From a checkpoint of a small transformer trained on Wikipedia.
Training: a variant of Muon for these matrices, 82M tokens, 5256 steps.
Each number is 500 + 25 x the weight over its row's rms, rounded and kept within 0 to 999. Layers, rows and columns count from 0. Numbers have three digits each. The size before them is the row's rms in percent of the matrix's.

# layer 4 MLP down (transposed), 512x96, rms 0.0982, rows 341-374, columns 0-95
106:492475516500516487525472512497499497456457501478470494441518493499481508507483519499488467552521516518487527518522497496484536542524485510518521531483454511522535431502470498557510494483500512541513491507497517508501514457481544500473473492540523521489539468491465527517524517482556519487
076:542518515512515537486499526535516454470521478515490487511522459468493497484531538501515486509488430522505465527500527437467494513498489485497531525487512508513503517469533511476536473513508527517528478537529495462549474488469527503527473510534490521522444531518522486488519473518499506498
097:511511519467505524491472491549464499469492480513471531490530488497445542519504513528423489483481539550504460490495529467487530501498516495485484467455478500484508472508503523536528494533507495482511536481523475472508476552496481478536521536511532542514503496487486509535491520513522506516
094:470508526473471472467508477502501460500504546508444518500470482468481527501540514492469531477512479504505525490461479526496490506495500510440455496483490481540475506547489511471529509519526504548517494524532528491487500496526490447555507492494510488502518521554491536485493477461467493523
089:455539481498513520449535498529511485493498501488488502467470480475485498499489506554510463567475514500464488434494484561536481530484482493484513497491517482504522521495533506514509477501512502519475497476444527482486478519496510465456455507527483501507502445500514552494510491511496497515
105:495514460483493508481511503458471417526471504476507459510536501535477508498478501472491478472479494493501542508537508535465517546514512518492493516472495530546501480508473529520534509515501489493473474489462499526499478560531496487496466500515500524496530473477522442488520525548495514507
079:496496505554476468527526520534480462504513484532543454488538473507497520499461498544478514499458532507529514512497486499501479519479467515504476526493502523544476495501501519506506501489451505522494467521508488519539510509522544497510474461538523428505513513515526517531480449507544492521
116:428518524512444509512461492491504489523531501435504498461512480469528527498494456487497510501525501518508480502480490519517475539531501461509454503509476469463494473518473502475480531488451499516470515522488534513488496522507505502463509522491494502491506438533511495543497494481442483514
122:456528529508497502479534507546494501523504493527500460496530481505517485488563498528496505493475470494509521507513521504510490510479516491447510489481482493496513528512537518494481479495504486456479497516498501506494488533490497480460486450429552480461491484565551512521475523491455471539
098:497481498532494537489524482519499528493478493488487554509505524473484491523490500514480519510520457486523518487516456501501544531472505469516514503514454473419472512524496501480493472483530534503453523540482512503497475489539464509515496550466490529491510492462508454527517546460512484497
110:490487535517526519543482474508511478498503486510504537508482535487472544535516491511525476477513494506495501480535488482489514505493483460470485499488503472479530463498513506473441498460491528474482505498529469526520475496529411502448477463512495525491477488517507436495468516472514539507
081:520506468522539479522498567477468513524547494463526514510495507537484526482492519515465438468489466485512480484492506483458507482496470478505526476530515450501563535530527508480522494485508493487500498499501486552496520506507563455473493486495511527494520507508485520498503479498547506491
089:509539508464449483469440510466445506455496489481487495485502488509482508535473518498512517494475524479544456503507494472498503454510502486516529523503471502506488511491544538505501500489485569463510533509501495538489495497553448457488477495483520518502527488480510495471511493505482458470
099:494494443478529489507522520541445509511506508476504509517475532457497497519510531464510460511488505492524546505526499497508540493486481456534487508508529544451486499530499503459485518555510528513527511494504499488515479512518483467487527513514493413497495509528493503496496558474492513474
089:500483529527488471518487527492518486495485501487529523522475406536483488478504507550485509523494505506523522455462466502472500534477545447518497497524504517490480470518516463513486498487505510470511514541520524492465539495580501476493486485513496517494522494489473523508521489520515470472
087:512500441468452537486503540489466513445472531502483472497490509518532521493473515517512497514511517496510464537489476501525508474534510511554466495510474487488492482517481484490488466518441474482497545498499500466494524520527495446510503527500492506544519526497457517510532518516523499442
096:512464502509515527469505517540516490525518515525469492484565479509494463524520530514484492499508510505449493478502474503504509465521478480545471496472542459530511478504488508482510523475470543475501509480501496499514503451518528461496513521518539440543491460474458543524517530505489505480
099:496539541515525478437522493535475456481508536522489459462507573466496544505496474515520505464469513458489521501481488497534472478557490505499526481505479519502514489517490509484522498491499531492494495506497529507520469502494459512512548504510504541497487470471452522480489503486466535496
094:486491515500537492496555456510513491530514515500445549547505520532479467551514510512477523525504500484521490485440524501514521473451453482507490455489495479512483487492453530470489503530537534463477523479457512482473450484482485519506517493516496485523490504514515499508519519487472512513
082:478491518485512527507477513542560513505500484511521532492512516479522485480523528536490496470492534523520461496513553487550544499484499493465512465460499472435531479489486503535487522493502466462501537512515487540515511530477491520542507504496463512522561495477482489492473501486487491542
097:555520553520490534463460448551563471541497542503488517503480484522470515507499532493513494496536473509490493474509501493505493491480496512515501518483487500498488507477549501508469516502476533535484468528518469513499514506437509486512463492539472515539483503471492490477534474461489483512
089:529454471489539473468503507489491523506504540500504498471499531544497552453503502492477481515505458469547516497548482490505519468463471484499506483496492510540527498527538519541520460547486507505516513443476499506504517495476488497512515452474500497462503455477511462522500497503535467508
122:507512479571487494509486505541501517505501494511498482479484536469463477501456466456487518535545511508487490538512505555524480494523490514550483533532511490487539457480549471520504499494524463510485531555539542495490486488502505487518481512496490480445502500516462495505498478527490488497
102:482488491485475536527489471511493459567500508445530512507552529492483507481512472481490519503494528497524543523476484474454438531491490508488523538491486519528534513525482512469474532468465505491475523457505489513482508485502510467441470512498506516524522500505485492507510499475538481540
097:524502494541474533485495474529482518549463519502494511524465520519528479529492506440497501495492465495481460571487512522538502474481435487521461476491495531506483512516476478491473468532471483469515517509530492531469517465510441495513477528504503492495505524539488469480520505492488501514
107:494504516513496474494496466501530460504533522480468465484523566528552512513502509505495478511525486495474482537478484494521510534516479486446472525527513458537499483492514502477491533437481515513507515477478500487526494486510505461492537517485506529505483458579489481487480515489507543530
120:483502474501488569488482536526508489494506511471475509483506519484473500513471474476524450492489525490507483485501497528482487500528485513385507482468508476483499513531502511469473499502518535484481521540508515511486507507508461487501501478500513486533471539584474480508525497485514501517
098:512485490495495536497500508515499470471460489466494518513526537552480515494498505496510474476473424501489449455503515505513485487503479527515456550486509521520497517473494470479476514512484534560542466490522493455495532457466478513497529512485493496520493472521528506455486506487546508499
073:537486480499523462480487502511472484518475532533495467530511491513481518515522500517514497542494482491507527479532495471503473467536451512493532553483460521531520483504561505496503547504493484494504468464527512543530523515542482484493507487523491477516495485480499560555525495491526513548
116:492533522506513495521486495509519498547500490463468495502523462498492476506465539489515524599518519553513477545500541516506501539500519505469495534497526498479542499516542491510492526487490487492485479470471480478515490478458469494498501535527506498520518501463489523470496461466468522528
085:491548494501462511534507482549482473477508517514493499464500474498478516488469481525501551513523513475474505516503497500527426537501477511475500493505542532505495517537515558488495518506528517487473489553494466481467464524477519457509515437482536504477493536520502502529484496510472500514
079:508498487517547456492468483483484519497501559536491514557525482514564534492488512521524521460493499505496513487511507462522500529484501473534537487515476503472497478512474476466514495485483503522549474496498506494514503445497467479486485499482503472525469483465474524453459480515500502560
124:485487490511496489476479484495484519523514511462500516482478480494507491498507490513502495493525505502503507494501499506483510540451510482357478481519499476485510463489492495513473489485475477513491480509490509477494519520482462517514494506520474497487484541598476464494495517511464496497
103:509480503466503523510483470515500514480464479538524495479512500482535494501566495506516494444498496524520524470519478511445467526520515487456535517484435504501469493487469517502543478479476509495503518511528511544525526548508499504476507509511472539507494483548501535509466482484507476551
# layer 4 MLP up, 512x96, rms 0.24, rows 342-375, columns 0-95
098:479504485490482526479487489516527497480538495488514528479478493552469505503528495472549517510498487498437483491528550533526511461502487536481551513511484519507556479538526477504485526489499477457487510516496513491492500521513506491521495512481517476466477455511443444523529506537470504531
107:531498484566516527469466466497494515516501549492453496520475491503507502517501500531471467490502515513511531482506499464453478535484510471512549468530516459515524526467510492525515478449544528510495517542494515450478495514487492477456500514475531518518489514497468474525536500516495504539
106:520521479510498527515505495510509496516495541507530485480492478469483479500465513525537488469510552469462501467514541530524505530474525521491484480508514484452492546511532497455545443484486529534455502491483450450499450493487484490486540498514489498461498531499511506500508452487492487484
109:514504462466494513525470507498485490532515453460486476457499483508492492499541520485486548483563516541478576516520474498519506515511506497490496495442500490549509487471495490503500518492524470500501504473511463472440537474493498530541497491496445517512490539497490496471527502504512511496
091:493522454524530484483485476478515485499498482474505498539514510543469504501489503526471493493494473535464519521457544543493532524507534481513478524463471497497480505480497512457506477473520520511424485473471500500490464557497521478489456496512487519484527492459517457516521471538510525498
087:490495468477462535516556482519513539504496499543526555454463510488523474487480477478500518522501522491523504515514554496459493506502523504483506536513526510503496507465497481439489504501493508503535497534504535487493458447474463487503516569515500492512509489510479507508485505535521544465
095:486455475521480528532490508500541541509509506457453485498532479507503493514470495491521536488499458508500527524493462500483513510513515511450499506534427460507556500500493502491498532534461477504518509547462505541471508523484509523497505499501499500505503482516446546478465530476465502493
102:461495528548493492468485470558502489494527529463442473524557458461500513474473487522481497492517465490505497514484510509516465498504515501524485502524485470488491526519476501534453493503529521540507531562515493499457492523455504519472504500505504503513483489559487499535513471482490486488
096:523547503520515505432478494478524475524509501454496510517539514475495543456522476506475539528504503515486536524503565471484488472479518501536500495476481510523516517517467532513476460492504496517517507507543486463485455502505450504489506539488467474476503489461521540488509479516495522481
090:525528528544524530486499484480524520486525512514472555500511542477487491548487501500522475487558492482527489500547547518455518477504475470506502498523525512537504494503499472466486537537469523523531501548510517498467480504516474503476477518509491528554534494494472473450480492500524518500
092:481496460512522494481494479506512496436489441501514530533517454487475497490436464498470465531487533476491482502495490472508508494526532536530544501461501509508519448528523484469498474530517535502480502499508495483467500525514488511509520480549535547480538502449494490492498493506483498481
092:479482505494485495492522489567491511528452517526514485470538511480487498493473478463538520510491494513476463478520529472539487493509475510511464521471454499477473473510480512507521465476528505552497524487503502437471487495463448470500459483498474466496482503466464519516523479504537523496
099:503462504499521496533491497532488487510525489466471483530535531513489510490495489512474489530506512515473534470451525506481491497506484504530492500527443531463513543489510511469474494466456505531495484538513482531535482517475435462493443531529482491498501541500501478476534512504474533538
098:515497536498537486485471488524519476515473479508472502491529508475464537529495513524462481476502492507497517464455481499501520498524491546496505502537447485498484460511490495504460513512488483449478517557515464486528533493507449499468533537522509537517518493473465442542504530477495491496
091:493510490535479511484437497497511473495514447556499455487523489470514486486503506530462525515493528501509489499491519491477479443500518486490497494503471549491481508502483514505494528488466514468505491474486484468550484538525492514427468513511550481506501479524492543503549533486533527493
095:521515487508475527530465500502446464525463490495500469509492505514486463489494458488531507492490514469494521486451562517472501494512478498485490495527512547513513494485528468509508532501526488524485527499484483478485499505491431534516430472489530528532501536514522522517543508526541472505
101:480512519549451466463488501487476500452527519482492506509497519524505540551504517480483507512500505554514540459509487479474524492519495535513498475509490509530553469447493495499530469464538488533492514478509484476485472485470516493496499500503518472566512497495478525486465504523504552518
102:453522482506497542514447493509479499549492488514508499519476505477544522460504517519535533488478500492484515502496472499467512497529522515440459542523476517476500477480489493546485473495503502495540507524553497511488496541542511486489525525525484490500492453465469512545464497480478506456
094:532484491481496529472499529458524473493569509526535493513476476467523481506539474497537465507547498521506492528507542463529502494529465501480499481478516509504489476519533497468508485484512515477516540561503549522512520476527493493491490471487439499507483509516523475466520468464526489505
094:484494547505475525449517549543504519473485488525483488462526499516481501505539506530523510486499481466462495492499534488487513516489457533458516526513462495518524509521579500481524497463501484526487461506513520520494505505475488522513485470472493504489509464492496511515543444522458542503
098:493519481479518530484503458457506524503503481517513465452519496511468515519489489509467469459539509484480498519489508503537475492509514496474468512491459494525495495494522480558520467491476520507463518492470529497490547535501520524500533493494580498496485469474517502507543526449492474451
100:479471475514486522497508458493523516491495516511512500494492497485514484462542535541528498481554514482516517494502503476500484524502518477487542523510454462521495494507537475449504501515508502491541478503506535472512473515558470471545537484450481521459458544498496535544494504485515509539
107:497527467482481522472488515551547510563480506528510459454544530477509477528479505484480493490484502503460501496523560511528489525519520491541467493540499514510490496493490466476480513487472541462476491505501539492472476513497495487475497523529518524534484490465437506508465525502513513504
104:496488525504502539519491496504492545495514469554485490511469506529495486477505541504542500509470493535511466541493511460471488482519496517453458504534454534523529515492468507527528494489511555463517498534483465500501524481502482487497491531519521510448546492520472488449500509460495505465
093:501520489480521516472543495476449513446492540480448530511514516544508494510515472497481485517484502537515514461485479519488450532509437508506495489503500429463496546518483529508505487505503502505498493501545474488488481482523469490481519456525476489519474501505538461516547501497507489481
093:435494451520524514484498490492510464496534516516501529495509500493514503480495525480458482518483489506471499481486512500497452504533514493516457505542526568523499465539552512474470519531478487517462502514479493489533532504521527475479460519490526469532517560513462520489518474493492482511
102:499480467512510477510518516531498513487471476499465520505552490495530505501521483514510484551414477541494541449470468500506498476514489509475516531494470467508507483488495457510457485488531484553510471482487498478507521545522525474515496518513528505512462503517508510461539544508521518485
089:502513512460485518494514487554522514515489531490507531480514541541503451502545521486527521509471500514496463505504517504480466464509527480531494484483500493500499530527501442495496512476583498452481530486503489493521496534506500463473481508545517518545467505497493499497531473521482544538
105:490528501491487517491454488532472528482524511525499516503540512477552551485539506467489507516510511532474541485473479518542436489505470502522485489487538531503473540496500502495511519516490497475519516499520476497494494441475498464501550503520479508476513508484507506519534442468449533513
099:473498523492523495472490493484512513498501521515524523531470479539534497510502432523507455518481540461513475524465527497470499532524474553516532519509512476470440481525505487536488469486525524500476536519488510488460537515473490476445518511503509514469491496502454514501508539527519491515
104:496502473475533488492467499506435514466497468489484506507482489497498525538439483538509476528466484503512505520517514508553524523495516514498528537483506460505504493469491473453520552485514484509501524495559512501478457446488534492520532491476520529510499509492508521469512467532547484485
088:470478489518543548499450491501511509565486494474503475494539483498538546491487507511496500463497482501494520522505465467472504532510540542535468457514506493480523488462508536544539507485473488476474481520487488489479533531500518535526509501488447498485501527536479485509504459529479481493
096:508482527512533506499486494481504509470498482517509513486490530535503496513549531570524452492526472509518500520481538517464485517465460475499493519497513517527519472438526491444515506460514501526493553508513544494469526491527507478482477511486514494490509492484512534460487537518540466533
101:510526512471430522476512474483506494535510539518498475493488489476475513523509488462508489508479489549511508513488537512536511477470452478526512518489529485511506556554493504478505493466536485475497473495537485481505510490533545505549513524473497488545504469483520472465530463490526464495